config.yaml
num_hidden_layers: 13
hidden_size: 160
num_attention_heads: 2
num_key_value_heads: 1
head_dim: 64
intermediate_size: 448
vocab_size: 4096
hidden_act: "swiglu"
norm: "rmsnorm"
norm_place: "pre"
norm_eps: 1e-05
positions: "rope"
rope_theta: 10000.0
rope_fraction: 1.0
qk_norm: false
attn_scale: 0.125
bias: "none"
tie_word_embeddings: false
parallel_block: false
init: "trunc"
init_std_qkv: 0.035
init_std_o: 0.0
init_std_up: 0.035
init_std_down: 0.0
optimizer: "muon"
learning_rate: 0.00901
lr_mult_qkv: 0.5
beta1: 0.95
lr_head: 0.00601
max_grad_norm: 1.0
warmup_steps: 200
schedule: "wsd"
decay_fraction: 0.861
decay_shape: "square"
final_lr_fraction: 0.1
batch_tokens: 32768
max_seq_len: 512
doc_mask: true
train_tokens: 145000000
max_steps: 4426
dataset: "wikipedia_en"
Each number is 500 + 40 x the weight over the matrix's rms, rounded and kept within 0 to 999. Layers, rows and columns count from 0. Numbers have three digits each.

# up: layer 4 MLP up, 448x160, rms 0.184, rows 295-349, columns 0-79
# down: layer 4 MLP down (transposed), 448x160, rms 0.0608, rows 295-348, columns 0-79
# gate: layer 4 MLP gate, 448x160, rms 0.192, rows 296-349, columns 0-79
up295:552484472459442457492558530475501457488481469465461536533543545536518478505468478545553483499494486463502496500443464510507465502511519539494478531513468572535472491463505488541517522474496528469548507480465514513492527485508507430522515510
down295:492459502473581440535455476496433500455550513497493487512473510537491517427493433489485523492426528443473455473519488558442433491514466520500451448487471525538530456464504505451539502513496510486482532483400538529497501483506507555491464499
gate296:537552533506480439444511534584409508484536531475504506455444508505475463547473494514559488560503440533439456472462556490554498500512511513505453436495495484535477511470502529565522534473463484547425522459486471440421456481520499492550464523
up296:499548510446457487542500482472556499539492501576545612388555542583514499520503545493516436481518533519494552488512475470495513453467508542539513551478571483499503421515546500499513466479525496519468516509577516476525529501550469535471492514
down296:494398553495465561477483460447490492479457457443547518513545539508521473566474450501456488504509566464516526514474507560540516517527526513589482561504463490517559509521462591428476477459470469506558515480451497433479577538446532529514525508
gate297:452530418510425605542506456531524527493551439485577480431466492447564486525404558436519494642439484600434496533530482474467474480477444522516474495426531479532500528431520542531502557404424420457564490518469480484585484449377538440515505507
up297:599471441406491533567549453445456514448466465496460504434465543457479551542466462549477474425440496447531522500483502519533512406564489511498479468409499355534503518489455586505457508518537528518559477544488409446603489508472552459585492473
down297:527434540494497462522494569519526502530459539451543557530539522495429533531554512477503489479500539438644519445499520494492455522547553496492504500533488489478488526515507429413618501512523605528489551514579352586521461503468514524570466509
gate298:549379487458447486471431418478494526539464548529452501497465511511575480482490424455475561536544506538581471490514488572482485488484530491476452462485563536458495520486619522505423437469442479491512509437425601461508530499492485432563492439
up298:612457490448502479522458514489505533525472442490496500451521417449532517544455506497487533466532470521491535537574445553468556521616534497492511491471506410440460519500528494482468477522455490520528490479418567469484516525464496459491531497
down298:531555519601489508477516446506530586568496423537490462490475492430567494508567487483473509494530515539494507460561531541422455521428556505486546487464542554476466534483551503579481470522524473538441568494478578478496500521469480436554503434
gate299:457534480434503424459468484437476444512537509579485503465536496460541561457485476536437476507418472504408581533479500525537508429500528488497546513586496423467503462538479499468539547495496512555451519486492516469547500499464476584550404492
up299:508497438443443464453415457421572528554495507518537466512442530499463475536508469587472505537537554465528505440501467442473555443472505463436500479580435426508538519544493572525544514527440554602527505460476567481510453522541533576647444461
down299:473543503485502502469559499565516502560482415457477495541413537424487455557461553548411374539501481536585476467476477474495454541534519491542559451511573431439522556592553516446502452514512530532550605469561585483400403495482514524615466461
gate300:468491513523426493533511552462546532489483491459517494467402508486534561523527476481502479478491501468521470496462545470499454539452495484454539428481479538585537486518433507562485500475538472479536479538560490530488518484474581484513530558
up300:488503475490537569443457447520508548528523511514507510473515491468494447511476426473511499496471490504504523573536492503525532513542512504560498489557602452437485513429441404462465498494453558548469482520503507493542505527585442495421418419
down300:490450495520492515548481551521426522523499532467454498509534529516512473532507534575520559528546514516558495488501514575542494489503495522549510472542554483431542522503505468532493440513458415494530387486463520481468504452534458529543504564
gate301:567562515510505533554481506475478458627477486519526472426543464454499464454540469462495533463429464478550514500501477486467546396468506524481470512524543452512493487464496536456494507485566463499501480512503510515567518552504532501568483488
up301:505552476496532471451562485464533543557489536595511397478500569473454490482548543489525504487409474475468412507527468486573548477468591479430485499480554392497465436443484572477505520521572411454498503453531457497502532490477510580499498492
down301:435478467520572517499450479516537537569492480498412522501451502489485448474499528541590504471491551449526497526471448512464468543532482379494511459515502586528530530562498494467469628500505508475509512501534532476499475482509502549552460533
gate302:490526462521484482515470468467462488492523493549539563449470413477464472458496499500535555521556454420510521459531449474458491485484492574445499501561540466549450502477475517399471553461548477546520504569493515491515478583519431505566518563
up302:436493575445479513521569491416444481542584494520525567538487453507575465456555467503502473538475556514448485456445485584502518458465433541488540448526479523523482535567550523561484558543466546483507546526472407519485484466510513526462507480
down302:505484530547550488450506549470495466468520486512525544504511547430582511558473510504517401456465533592423553471472552504527514458493554485525517543488496504521566529515548507601478493537439537501430518525487496548446502497514560485442448480
gate303:491433523490469437527501472489477525502503568493500505576544510489502518494506481527523536487494503480439457469471473507509479468468531488486500457591492489477532455520493484471489499539521489516465544588492411520565569496389517459496550497
up303:494514547474485477489437504502506507471539561490522511567541493467509535497565479513468495490464494472405484518447449490478465462461490435502442437529475499436497438453589521500523530545510507512492506564450451556529518530466472485483540445
down303:500514481458501578502579454555450515516487535441535530500506489508422545416450530511543559515548490518557507473480503450490533517564486549505516526485505457479502528560482559463408453521494522514534501458522476477476501527453553494458535528
gate304:502500452482442564449608513481551465554532396505542453528455540479471485522512507522495552526447439534518572532448554398488487527542451467441517469496564579512485537547498489539496488530449454452578502494457523490436520490492559571459459441
up304:454451561491508415436424514527477391392509575583485573556538524543527492543453507469437481451501538469573477538480477503561526539424553593515430504491491512511507475482516446498456503485510511579558526567518543483486501470527511462447557492
down304:496554535525513506441522505490571510429470488432549519450491534496556477467501486454560490546557490493458499483475523503484472417539487404524494482500491551503560454527527491412521529530510433444518464456537463568559490491461529579485510587
gate305:496480481491524557463491417524472485530484513537511423547488460409496470492464489506484393475548474514467437521555458440433473427506481518472495463541521481512525490502550540581576490485466469472485499502580487443554486473500511554558477579
up305:511445474478445509509492491500505501493475483484470562435487476507584480562536448491573441472543477492535470485515478475488532511461524516486487476505461500519467461531450554427515483467480501530498469481487427449483529455487459432594488460
down305:508546472589552522409462406541540519541496499470508481592536443504539425562457417451541436486536490509503456489512440469375505479441533511479469507550495505514498490478457470411443505543524441498549499457548509482554525461464561424540481553
gate306:486462510478554551504512532488460485473464500490516480527509452518497553491464506499465446496525506504590498525501506507508473511500455455495477509500460432483483435483440556567454507445504515461479515518503482522511468480482489503543525424
up306:449504514542440500532439497526471517468572478500479513462431540508461529520542493580481502487521496528476443540496523476515516484483508470554514478477529584454517556509508468468432514504503492540498520520474469480490534504468520526452497491
down306:509528523511545542403519491465506519561520493487523467539546499429462494512480529532461568456529468502453586475462475545538472465476488556509483495519501518494572478522457512527505519519496519483474516497556499513522457420514474501484564462
gate307:550474444470407465473512476524559456518537455509520505521489584568566533488502525514524436503537471433567508546471510478481514506482557485535471417512513553577432556533537565431573426513566403503506525584474386547513415520506515610528527497
up307:560518486472513537549537489481468507484454475486584539589491534521476520521568384506513573501476503545434519558481443497473466538415456521525447506503574431464543500451501446516473456507425501465469513508469484617533484489536491540571463518
down307:540452527513431507503494584496509511470550472538542455512533582438516470536518433543580497518571479594634513433461468464536496465415481497550514502497485491472521443495549519513443509444445483437488498481498515556518499471411488439516474458
gate308:474556542542470501435448499582503490478491496519497556493471518505514529435481484528540488484526489490472490553455475495506517474463540471576527389580526518483498559514461490482521470478521471476518526497539460456467502509499453558518537461
up308:516552502493533479489450443523570532508506506504542581449447472513484544497561415563556469499536491485575458508501512490537493509526540421534524456570471581529492546469471558525492488527457471472529569486521474513563580514451452563527558450
down308:444474490558502534452499495557471549517494497501525514459458535435485454471559555548517503413505573507544532483485467537523467569522436589495450403467507494493453494533505536547479462546505507537489485429440490523552545529540480485541522530
gate309:473542486483503464424445591432574461462503467466499498514524483490498504446521439466491565489538437551445567497503522405509439563461533532486472518545528474489507540516509492563552527481428414501499524519539512472441520441491474551494477466
up309:590512505510539487445427508455485448539526527539528546526543461425511517493505493480534581495496492597467534567516488508466528517506454507467481497474549438484523552548461426497488446494480481532448478575478550540441460453577457497498433462
down309:540501589532498550544458561506442511555446510429561425506478494559498485478458477476489446558451561485509517466592468534524482542513381533573547510501474490428510568459512422475548507485507500513427483485517585451410487481523534495537433521
gate310:504527507541460494545436580476490550562458512466532519410448408525536493513520491464499528459452423528419541472522577452437493454534368498561441572512587472514392450572484439529494477496542535457546445526644502535518436472468482596622541500
up310:559518464481527520521517541548486492555585517461548536570445501483534483457545562484603503523501496572456559450402492519505478443542421435479527468477535546515486544509501566503562433465445541479562532551553455446481481435437594533504472520
down310:455485561538529545456582466556513505419470484415507566480504483436473482467510451423459458476515576482472425498568447457538476531429535570481491442529537477446559499461549490545449551509485480547555552484374474454502514526460470456429555546
gate311:514521563557512518463486568439559517447514545526532488476452473540464526492520533467436494538559482525459510530453493584504537538506486458469506486526510447464567504479527474544525488436525526544517494518520502556458504551485482511515490518
up311:484499443514504567508488462521540448514542518482473512514484523538539513495521488499529561476493462464450459522464504469465481459484519575503495491486486493450531485492441508458552497568552532459458485510471500449513463427541457555525505421
down311:473513500514477546463554441511453503565544504496464532534508454511529573478515476525525537485494441432535453526508504535484506449538430470503477437431518506459501507494472567526557486445441502521533503488484535492544505517483528470482537514
gate312:471445507519511553517491480503501469547469438574485470473477553472529484456468507570555503555527531503426507524509524513396580509458453483445509456497560514470553560521525574484517469443442496520557499541497450520436472510511557431501509455
up312:453460477506527536545499430518561513478502544517500470522506545406491442505498536535524534485496524517409480545493519530449552504469481504537501495439504525494576556547528544472523455465546477544500452570535551528455455503461497484559531450
down312:442478519533534521493482477550543494484501546551491453548537539472518493521577559483585464572474539472515467488492509446425583464491499489478537554502464484460557489522511515490440504553550442570502460491545532422510532535530580472507483469
gate313:604517490555544500488453470469488466509492482557570576489499436495433574496453483487448514502504504521577507410467495564509555427489449472519413451407520475514533556442599532551501453432531553474401522501526518422510515538518406546583517477
up313:434522548459425496573519538533478510502489592506418440547500451514496404512554535508557481555495513509524484561464515461552512541450552476538564528577555418489521495534454539428523499534452533543501431460532518557546490469575517439438534541
down313:515496480486490454589509608469503580452444564458452439500468487452449401537456432469476510555515463549474488431523426479477487525507495477519486577610489500549469511460561498449430463513560430535550526549455497577617496458570586487387510539
gate314:462474486507544537563504524499485512494425545501492447457429538532532469477444555427474496600447469445482509475555433516515539570491409493498515542471509432451487449499445491621450500483562513524425527550566533525469451474478458463529509464
up314:503532496476494526538458420469497529519543459505475526542484502527530451532472496448485499476521522509496543504570487536532483525459504465468458504474456521477464520524480545434483484514558523555463498564466503503521527530489565535582533509
down314:471504545455466523453471521436490504448469556549563539504494505521456548501518543543453495471546406506471476568501507424440490395535514551533523444495510493520523504540579473439530553512529519453530514539505502483525578489501505514498491553
gate315:484483436489438526515492487517521516492451552535553473515497538490474498489495508493458486477503531487480543512555466537510486496482501522496470501545478506470513503441510461539498482481521494514510476519532551513452471494548433519507492508
up315:516487472500535507529439457498502469559486516512572491520489496507437534454494516488491433518458571475460521504531444523487480533513463515468531477480503486507503536430517460553485479493505507483517518486516503510439462499536491545540528515
down315:492433457482545493504515453539497469520485507524500535515510550461498540511503501463417446490515491492550526512572494492493488491518510529517477523509520472452513515473489503494506512458481513591499518450567538479512514528491496571502506488
gate316:495468500520461469481457491425520404390539530527461603533491527508490450483524479548401437549494515542445532378468525533568488503466477574524497427502468505462481476553487429596518507423556568482479525557423531467501453563512466527590503499
up316:446553496475539505452479454474516580560479515381476473509525484471552509515472474482506493440542508501589484559458484429499510566496413492488533539520557513466526510494537563562484430548463472506487437530517480512503529544480588477471459435
down316:459487475464508534437455548479498473514500548482501384482548442447511454481528549541442575512449447555431489523523545539467551475477470525470403480415439472519445497493452500559544576518511493407572527515491488635535465490603463442514438497
gate317:506497535531500572462483466480431529497486438495521525518428515438477485534468501531532481484440470518516498436516477527493553509525444497529459453422525499514505505469561482549501479434470489522513510492463510518462427486522450526479524508
up317:492464471467492492550481534488556486477480502522445506458608492499498451499534511515551528529515509480524489544478491504480508496475476577518497520575500460543481471487445511446478486501562518539421485443450561519556516535483533469472567469
down317:500523517435545533466467455499545505565497530463503465528493492483515453474460516522552549527504607471462434572479473472463536468440501503452539565516496595495495464577422482501507529446562473532447513484515571510568442538495496507520508501
gate318:444546508494486535504465519487533444399438417557514493530536512495582480495508523550494534508465571518411500508402488477410475392479483558429490503547431504506491580530542452485486516484463427473503557529508436468455484501445511519480473600
up318:486540442476465573523492500551548463513489512575457461470424558539464477481526501495479412501516463498482473566493541508439419451487480536548471456563419490555438506501534426433501494443464431527459501567475433543518565492466472439470455468
down318:471511496601483540526497564514478488511462560557458482497501505517490497546446465460550441484507415500589421553486486467446510451374580473454486507444468475590501524539489429475491504552451522489452502532463461545484520455550477527474576513
gate319:521473542488458480521473442437494537530549492565494517560447499408503497488524514483429502489526461463477556436518492517515427501499489501449528453490470535553568429464505516465557542542534462498499586567454584413504511507544405544467432499
up319:501485525482504521541522592440511487509562529517483467482492528437562517451488476568439489562456483553409585506458470454542484533458503493473553498484493533505559525495551427446538547528449530474529594516433545505502539507533509565523552509
down319:445490498488560490538546480459504507572530456573521472392432557456494464467519520459508512499497481566510545460531492484430500469448512549440450485520554501499518427460553470482457449489427491493551431553517518482493467574429497553505506417
gate320:524472468541498447512460542522483424602492515457496572476501484456542547545563523473458559603490501448519493503526469454531491504520490522496503471398478461521507568467483514498479471524511505509393484568509501515463505485459507489546508523
up320:518504525553461486506512520488494542484525500495489458513513521557499498497458488446524488405531497546494542496527527537487479476452461536513494530601490519469482462526420517522533466427468536526544503466485475468529464464467434520501487469
down320:517475519468501450525444431451432490559428469495506469489567481497469502449441475492427508530494407476455497503491453525431578476431496522473534498518547509466566482471522508540554486466509455510489510523478508534538463446531506479432507509
gate321:550542502538524544516483522531462478496458558599487422459558428516482553503533512512510474551479545488558502513533542460513508443525530472563553505538470548493492541451540581459527513571449456509489472554509496481485511444403553462475461541
up321:482597490511471513467467506535457513506554448389523556529498528512564493504478505531532534504539445476514500463505503509441495529518475548430527536455537450513495471528473450417504501443510544417482479505469511537538569464533425472453473417
down321:482514413418512539521467546492529508519535468406479539508520513477536490451477502480473506513486487426472442506526477465478529498534444568505472497482516480490531524454442519486535492501543496477498506470428492539491466506529455548439534397
gate322:460523458480488493493539529495546537437483533534486470517535524533500497510456528496530528445556558492506593534465537492578544461520471461536483510547483485506495509507487472470528492520539517505470503515553495524461467549510459453572518559
up322:515513536520553525547483511512535509468523468521539483523465501497459512523510536504512498502535503525527543544484543513577464448534433465510469525507517520520493530522461485450499503515550531530502525518492475505468502510487521461483533513
down322:502522523463522498489569510481524574461447528496507546495477499469514505516498551532568448465553469543501494525532509483467494508465538484501376490535492502533516523513487473492524497461500517523487474485484499525437519504494519429528498468
gate323:449538499527449462468521499509608485478541499564503519489497520497487547537523456511476487509488505540449486469492489527541486458601536495486474487476488465465495519447533527514534568548477510499502480534496513427511478550526565465575455505
up323:492455554478595513551512521481403526538476484440465511535472464513476493491522480488467481498510539481506482480512475519485478487439502516458519496469474482482485431529496435521479485546507492463484487535460577476507520458537498519475501520
down323:519494584535489553479539492437461497512555501532505522454472528482492520468464494522495438511524536530555503494549521500510511538485503480542518462565499529449525476537471473489493500535516465469474430466511539509517489496497524523459525438
gate324:524599531484496478523568414464504571562451450510513562611467556554535397518518504491494578527489423511496440534432409491464439494491456485573499502503551526526440541467527503519473547501445443524574479411591539538506469562519558548498513525
up324:493520426541504506510544535529532553496534450569468515520509476499468514528511509479497567546492542479541477445512496496512434511465520500558540465444602581445529527452524408578506513455446506436481537537505523473451500462458503450440521488
down324:468463436585501530449489519513574504516515573433456491432550468544583504496506535507460534501438540598525572487565474544460460505518501511468487504436509529417490514534477519500537493497505496500461538538454509551511433510632543519469508449
gate325:529511498510537484465491493555504500525471472484478525474490554512495518531550480517515518498500519472509463524521485469459525518453483470504512486492535487488512471522481452446544493483477458466519441515467515511478536483469507546490493488
up325:501503473434503490482518484544535509552516506518477474470481547461517494498548460483527534517477519536549463538577475492541447522428465451449470520535436413487547498530522470475562557523511482520476478558478499469565468484534492532526485495
down325:560541486548466508529471475476488490457522488504483409524524416480501474553514495442530505527475477492521521527493469549507511506520551548486491486488571473579449601452486509522446462565478425508479550487543499529481526521516556525526525571
gate326:533521426499477494516436570489446506478517515431534530490524533446476463559471456538478457505504516458481514467477446473428472508487456472513503505512479507480514556494477481460506537453510506489462484538527535406517539511486486545554537432
up326:496459467482521455496476514462503434552465515488446486535477515472470487507466556485441564512419481496502498443479427415558487523476543515465498478447474467484530456516553402463582490508573484505523453502546491551443547591540560531518562490
down326:582498463492541520498420522480536466565549557536476479490435559493460451595452517481491484460484502448510417516424487478575467503445490484466493577456416540469503517493486471478576482512483586483473514536468485424480514499510576553508511546
gate327:480473405503529468529499513525449522462492432518457517462558481471525448526486451456486465489480571422462592534522516551494557440508546503537502554508477432488536476439519568479536513483515554470485517449489457514560499523553495514497476485
up327:475528534488480487478457503491483477447514476507566432566436497432484516451530429482494512498529515512511511515536469462468487537523409485512544493449590538524505480521424481511462458463503488486435491523560510496490509466450531554461450507
down327:450508472386538502486532529505502438463448484510505501506499492487506475502523448569507505513437527526514445433497487469504552416557485516523455609481472537487479497481473486535516551525582523494498487445475489416587518534469490544456518508
gate328:431471498474539403513460569430457458431580550450488431496428471438498514472463505515497494452486454458466584538491409423558480544470524505553527477508496558493455516481454481454440473491541545520615483433407498535516530539417447550499573436
up328:491583460414481459522580494491479558545504445455494496434444513478522505462462507506554428480534532448400400580597520448539462445470514529504578542475482486481469477455499452539490500471444592549477499432476530505570543413455474483551522470
down328:478538519490595485569485506478562423544478492536536527527581548493459464504467545522452448483465506466580496525485556477398533498502465475441488548464511544551593523439446503457483581467466591488512427578475552475443476523536534515547464515
gate329:495506455490473542410568554565542531476483509481523502448537515482528505440514523512497459507502527528500500509417474468506442517519491493558515478492503511494483507454501484514474441553485499519513507434504506492477495473479434534523438487
up329:522538495413447477529478449476531494475477478481485506549494543493438421451513529494571521463525497504476513452479500516512378495431512472496516515515492510510487453497488527507500474505469516511486455504469535473476506488525440530522491536
down329:493520502525516507496495494555490477520546449525530473454452500474521494581471459521535539438495444465502470458560516519495567533521490513488456450505531483515491518529517483487474512496413512488584480466534477481497516507560545467516507568
gate330:517439466499484509532553483500551438507512447567484521533469526410447476550467493470518482507515489511444546429490499579495549462497521550478489553575420496512487490530535558455460496519483447459485479506473450463465471506509499532525513473
up330:444486495538541495504485471534504476518503518493477487506498469444468509513532554554443506456479494490527485542509462516455585478494482503436513555537451465417505439450464461521575470515463451511552586466502466491513522516484513494503436542
down330:514512551474475489525587513489514567494480480538524457505536537463478552532435496500566513476518517487516464486513442543537499489488541521480461513581501497507454522593490523448485445549521544463526546437511489505527563466479508526487490458
gate331:570472470523532525497473498454483454531514550428526577524499459485498463549511546475525516524535469549504519503512496511500522526453447540521467527529492529469479494471516499502548470493519460543524527447471465515513512494551439491549560481
up331:408485470512448550501446485537548520476534477467461472455491541540492557516492434455467479587526512515453493495523449585533494508531499502485527541508536473510557532470512577489470493526444556517505500519505557540527457524517527469519473558
down331:488439431449487521477488513510458474453531496524463519545489457499538448488500468472542530557480529512512518507483418567537466499518391502540443493569528473521481560480517496515561529484493443465539479464538522510465487481515498516511497495
gate332:462557483478421554494543568461507497472469566476549477594531479518512472504505520465461471509532406503507565549479544504416562507528505520487498470534523499535470470480571496514504423504478497460523516493520598500512528500449474568418523484
up332:488590536484479553510459481490540484429512421498457487561456409459513512533506545545477511450506504521518531540539509525502556496535478460476488567476485415512540490544523507523382485520461510491440497457539499543533492475483496475532497552
down332:487465479532478468528507557432488508592407555453477458489463411517455486493421535490511501486519458523529499475479587423509522484494449509484532491517518471519499527438497482483529475503462497498548503510512530453478610464431488473530487525
gate333:490521418499540499467441424478439415481497451558503535543519486488539447426495489416499509491479537498483546489472514475504525501499577601520504492545437460511458476502469523483531552547536440525431511502541464417600454503530549530527510460
up333:530480410467533495519469555528443488512550448558497505507387520421508454474502540427460461548490541410417465540518476435533480532515516498451529436455399488511516413465438511467472527543562475518488565462500470502504425443528553508498549543
down333:563519460562505461457517484490544487486535474559516511512526534517461497544460510447489488550467456533507557456578549422379503517472561478448541513611589522489486522508493425527485561506521524547514502431480527513509521454536457471555470473
gate334:507489442558545504563498553511473570522478469533562554496456537528494502533518478489495556450519530482539454494436495469518565505514507488538494507538505515494529487492451510628473470470463462504487454505480499410473487474541490461512473541
up334:525457481523571423482484467499482480572499471528514488475517502469497550484436484527494517493501478501474518521538477549499572507521502515449509508479476521483445512433487501463502438480534543472470513497540438477488480420549583497473521487
down334:470442482452511511531461499561487450535470496516528448491479505541464454445462453499472468512478507569486487576479502546519416453478434477512533453539494457503541465537561481525470491531496513489489537468544520511491517485438529545529488519
gate335:580443561488482441479451481477454530495535388542484547490444486562494488516466540515486468479508502535506510535537515518476465529489488475557481497477523484441501508518493463532535408516489551462494493488438474549498515498591481504469443550
up335:569457500493467504499518444468454472455465466530490499451512450539524494522541548488544532507471458547488514483453492522502548560508464489529436477538487456500499535466501494531501492507436485491499528477513510571484460455547473488556482455
down335:489451556436504422474479468511429503500589493489494464493501517503472522561450498483565490539478542525505498465555473464496507445507552457531468519461513497512478492507512461492522487523478486467411486455485507500494456495526524526501497537
gate336:473491511476502492496521500466506513511462526529542498514464486506484461512506479485469484496509503497485510518462505532534486487505473542489524467525493490502497517503500471524496524500513487486515496501516514482499502487481478498487471485
up336:487497510493479492455489502518524481485530482487481491503512496489502503505483508513488505509510507523515486507540487474480508480520529485519483505470518512505529505490502503473477483497510506474493515489495501481494509504500461483503509501
down336:527503514510502527533497515499494472541507522496489506494504501524515512486506501502483513501500464507509497498507507491473533500483476505522527510459509502512504515459488500539515522506488520485516461509492492538470497514528524480507473518
gate337:474462488529482467487418470497554500413569534527487560559519467508442547510529504512539515434536465542507498463458513523518516542548542515479467523430549490521442526482485544547518550424439570580567531441442486513476503553407558515513410493
up337:517503441516520554479542479474473605528488538498516480514465468517505434475540439501558536510518457527528486437497467514483496462464501493500527519541502498501506524512531431566499499502505414442481510484566487472473529405503428456496452459
down337:514473514542534498468502514494551522487541548477529436566454473465519493548507559508423492522484456511546516497540468555496527502533445507450573507536526531517551542534520481498526522520464562469535461516572464483500503535461470516520536492
gate338:439506448496486474519465530493544517493487479487520530447561509571482495484453507548546503505586498458498440528544432538526526523599490495465513480558446560584413535469504559465467527590500479501529511463428450503539532451440436555480530550
up338:474438474571503533577472464451424444550451445517517476534430502507467477540551514507516579419457497511562575514489423544495535471450545482531473594453493456467510489476438482573537496445517564538484434490464466515533585488612568476450466496
down338:518507564534529573547509467495563537628529461478460447430515436439482420549444490449481514520527448531478497469525531533543484413554409477472467519599484521491502465520519537509488591481504547492449437501594448523504510508564463393543546407
gate339:514464524440436499523457484499470500494528491553477501376560539506470497577456481505562458526510438496522538496575474520556526461492507464468486451530474490494491465409513430440495483583500578489537485428463486552492420528520499501543510564
up339:533508553470528466459450501516478554599512478512483522460573544487440508560467493532562499527495478469411513459516446470519504491524491493519547534463500494481483507385551438465479462546481534499496524497497569513510465521532438528508522525
down339:481560491506508503510533510498521484443488510523485496514476504522513543462537505485467480481486487437435487470511482491496474480432547512532518548549444486509432502517504476544494514488494555499531480478578457492496465497460500518469516551
gate340:486543475390438476476494488555509469503530519536478509468474494508477437535427504498583501450497470485487546504443532541433495580529542484489495496535508398490431476470583569510453516515517519505482538489437478541544435456548467522455516535
up340:506526470446406473494480530535453491570531451590442459460487510398466441520532532510507500500471456517506472482469485517470461491542527452434507545499570470561478507446549453517473473464491506520506543489433541531551497469537523472467458575
down340:488468505515590566501514508503514492505450484531492440434519452482544544498468543483408514454572523555469539545540496464518583475433494522488527508518448488459563533558575496523453543539523561510522526522518506419436542539461504461544473473
gate341:531470493472542529526550507492434511500532497503499527466518459515462493543510504487519507483466465470463547513447509482482487497528507510509492543514531448487564445525475458537495456484448556519486483527516543572471569493498493529512422557
up341:453458507555492498496484514472471472480476527487503460501452526546534493463493573521479490513479545522581490571488460506519495486440512464455541463541449489529475505459494526435553537551506458472591469485496508494478477439514473484524552518
down341:525452515515466418547488555521443536508522483481510459473417518543495473492521529501480428458482560516504497402430480483548514462495513449528470478484473494479467498493407508482546484449464517579566526495520508530526531486513423455518512538
gate342:480520437460500488478513461508510560514518519560479540510515492508533505422488462498463466518501511544464479512458510465522463482464523429514453578503461535461478480517469423529490513488526508526505499486484448513498499496510451501507490537
up342:493519530495461474497550487495467537519524493476463509431501484484485514489489477483465528522495530529509439500450431515496516490426524493515482514446482559471465513529540512483480539517523556539453564481454487525545486443549480486503464506
down342:509514497498503507557505503521536442580495501438557491464467524471468524512487543511554487462484521479588509487524489490527496454553495489538552447516541517546533490465556584489483497584501431526489459475505599513512505458535539478510519468
gate343:500431484482495491540476476489447540426521477526483445541496427525423496491530524521463505498505566449557516466502490499548437509541529554473497539470494418437543545527457514518563510539536486505458470459486550477534483499473536569521492502
up343:520494451432474501500397490490469463469419481496452593524524483468494542491476483483522438548524520533459482474467499500540469486548471533477467450488482433470515524534517510532505503484581578590519489525510490555524451433486473515457494513
down343:487523493516496490539511472526491523499544490519494504514487540567445493521536507544498554523436538455450518516540498507481461490487484499469536446486567499433561531502511520471554565605466506487456544486482452562497493508489503535522481458
gate344:446463508475499448460538502499528521510445553534422481477489498488571514486507445523456483543505489431481500561526514457480430472534506464532532497505500509449511438515490472487460599469543506478539481473488481483478419426573552353471463523
up344:461498536437542466557451513542492478510440528579532535546505484524498502458484509563464498505522531527546563476511548616482418493533539557581462474443471459468537545442523491546446483505562516480566581517473512473517478442435448475507503517
down344:566454505514470488548572471492579553543517456484524477462546496483464525548495540462472539527476435462503501391419549536550610538465462507403571471499520534550520523463419550504540484472496510539492489495475478515458512491550487517503504523
gate345:422463439473434464496509439476442577481502474414507528476437543487512489459477510479507530499449481522487475508510462462524464546475519419497526468491566499519465383558451446520484513571507455558480490483516481491453419521530540522506476559
up345:515522436497577513503440505521557480568506518454499486530499444522482473408572417515516410430493451480500554477521532483470485423482484602552503500439492515501525498464558526513544426465472483464461456522444525513490557517432462478510441389
down345:468515622450486511461534528461417529427397434531483493503488493510514516462446503496535532563395500452401513493542555435485533517450518488527549469513448472521523483526474464503423494578526458511507509530547500510451498487476476466494470648
gate346:504436566547494492474483538464504494508463504475541577508502523531499497471506502470476505460508456561542493587534533510579497508524470585513428459533467514505540470492453522592525464460591530508421526462479475507547505477483477471560556499
up346:484431552492550468490447504491524490456508456478474543528551530520516481455499531539452518432541490509500554471517549507467444448495511501525507476518477488440540502442424512509515456456546563530501476480513513519502420596473458489517493464
down346:541489490509485483528436507470510553502402520513517529480456502462465501570491554525553498461472528520473463564487525505536568482545498532545473581502541521533448485516497436551516454507486501504479589492467503491515498446545497483513574485
gate347:482576472581515551498560484479467500404464565518457464558474544541496482534547456531468561566522469567401449507479514523496507483547506479389474418487391479539483497498507505468562477497519466448497488516407526477500479501482506616514472446
up347:508560483489494596487474559506493512527532538533500542517522482505421450472582540479491519460501530539517564529567436498542492492503489539530456546481562541473494515458548566516452393476501550535480540528611454584448511500577489511494548438
down347:526521460513565502463409536506580510471535518533486585508545482520477463460517523479456487369494541472528535464522544466537491443496426477556521587420608495496515424572521520547496463564426449579549487518489500516480506535538523433436533541
gate348:490503523492471519526493512495584562492490484506477482504495530466495422507517484519476523513513456519563507518510510476464507475503508496479531513502541510463485470549490471512506523567516465452527516521516507530521505506466508498488503523
up348:503457547514538458469525546491495540522502445542530491503537525501489508549500502540473465487510491513468508498506490542450503483494477516512465496460547488481561520511508460473531462549511546488472557512506522505485496498444431537484519505
down348:480540464517534518500500490538514474497471528525502500492441509509473459470531507467487494484550567504475447501541491534499514507487476483471538508476468502505447523480540513517530496471492480507517493485423529494523519570527509537504472481
gate349:450521564498482518501441535531517504488474497493516510532458523474528509501533550487548540519478530517563438497515513468510478464492525481449478508497519509456493535518521553443502535502474472504509458526452470512521511518498478494509539501
up349:552500471495514464521525496502536488549485467458506507502499477580464496526443442498473501499517485498498471506474483512502541504525491534550496494509439477461520461499510492549512469480498544528525513455505557524537458472519496497457451536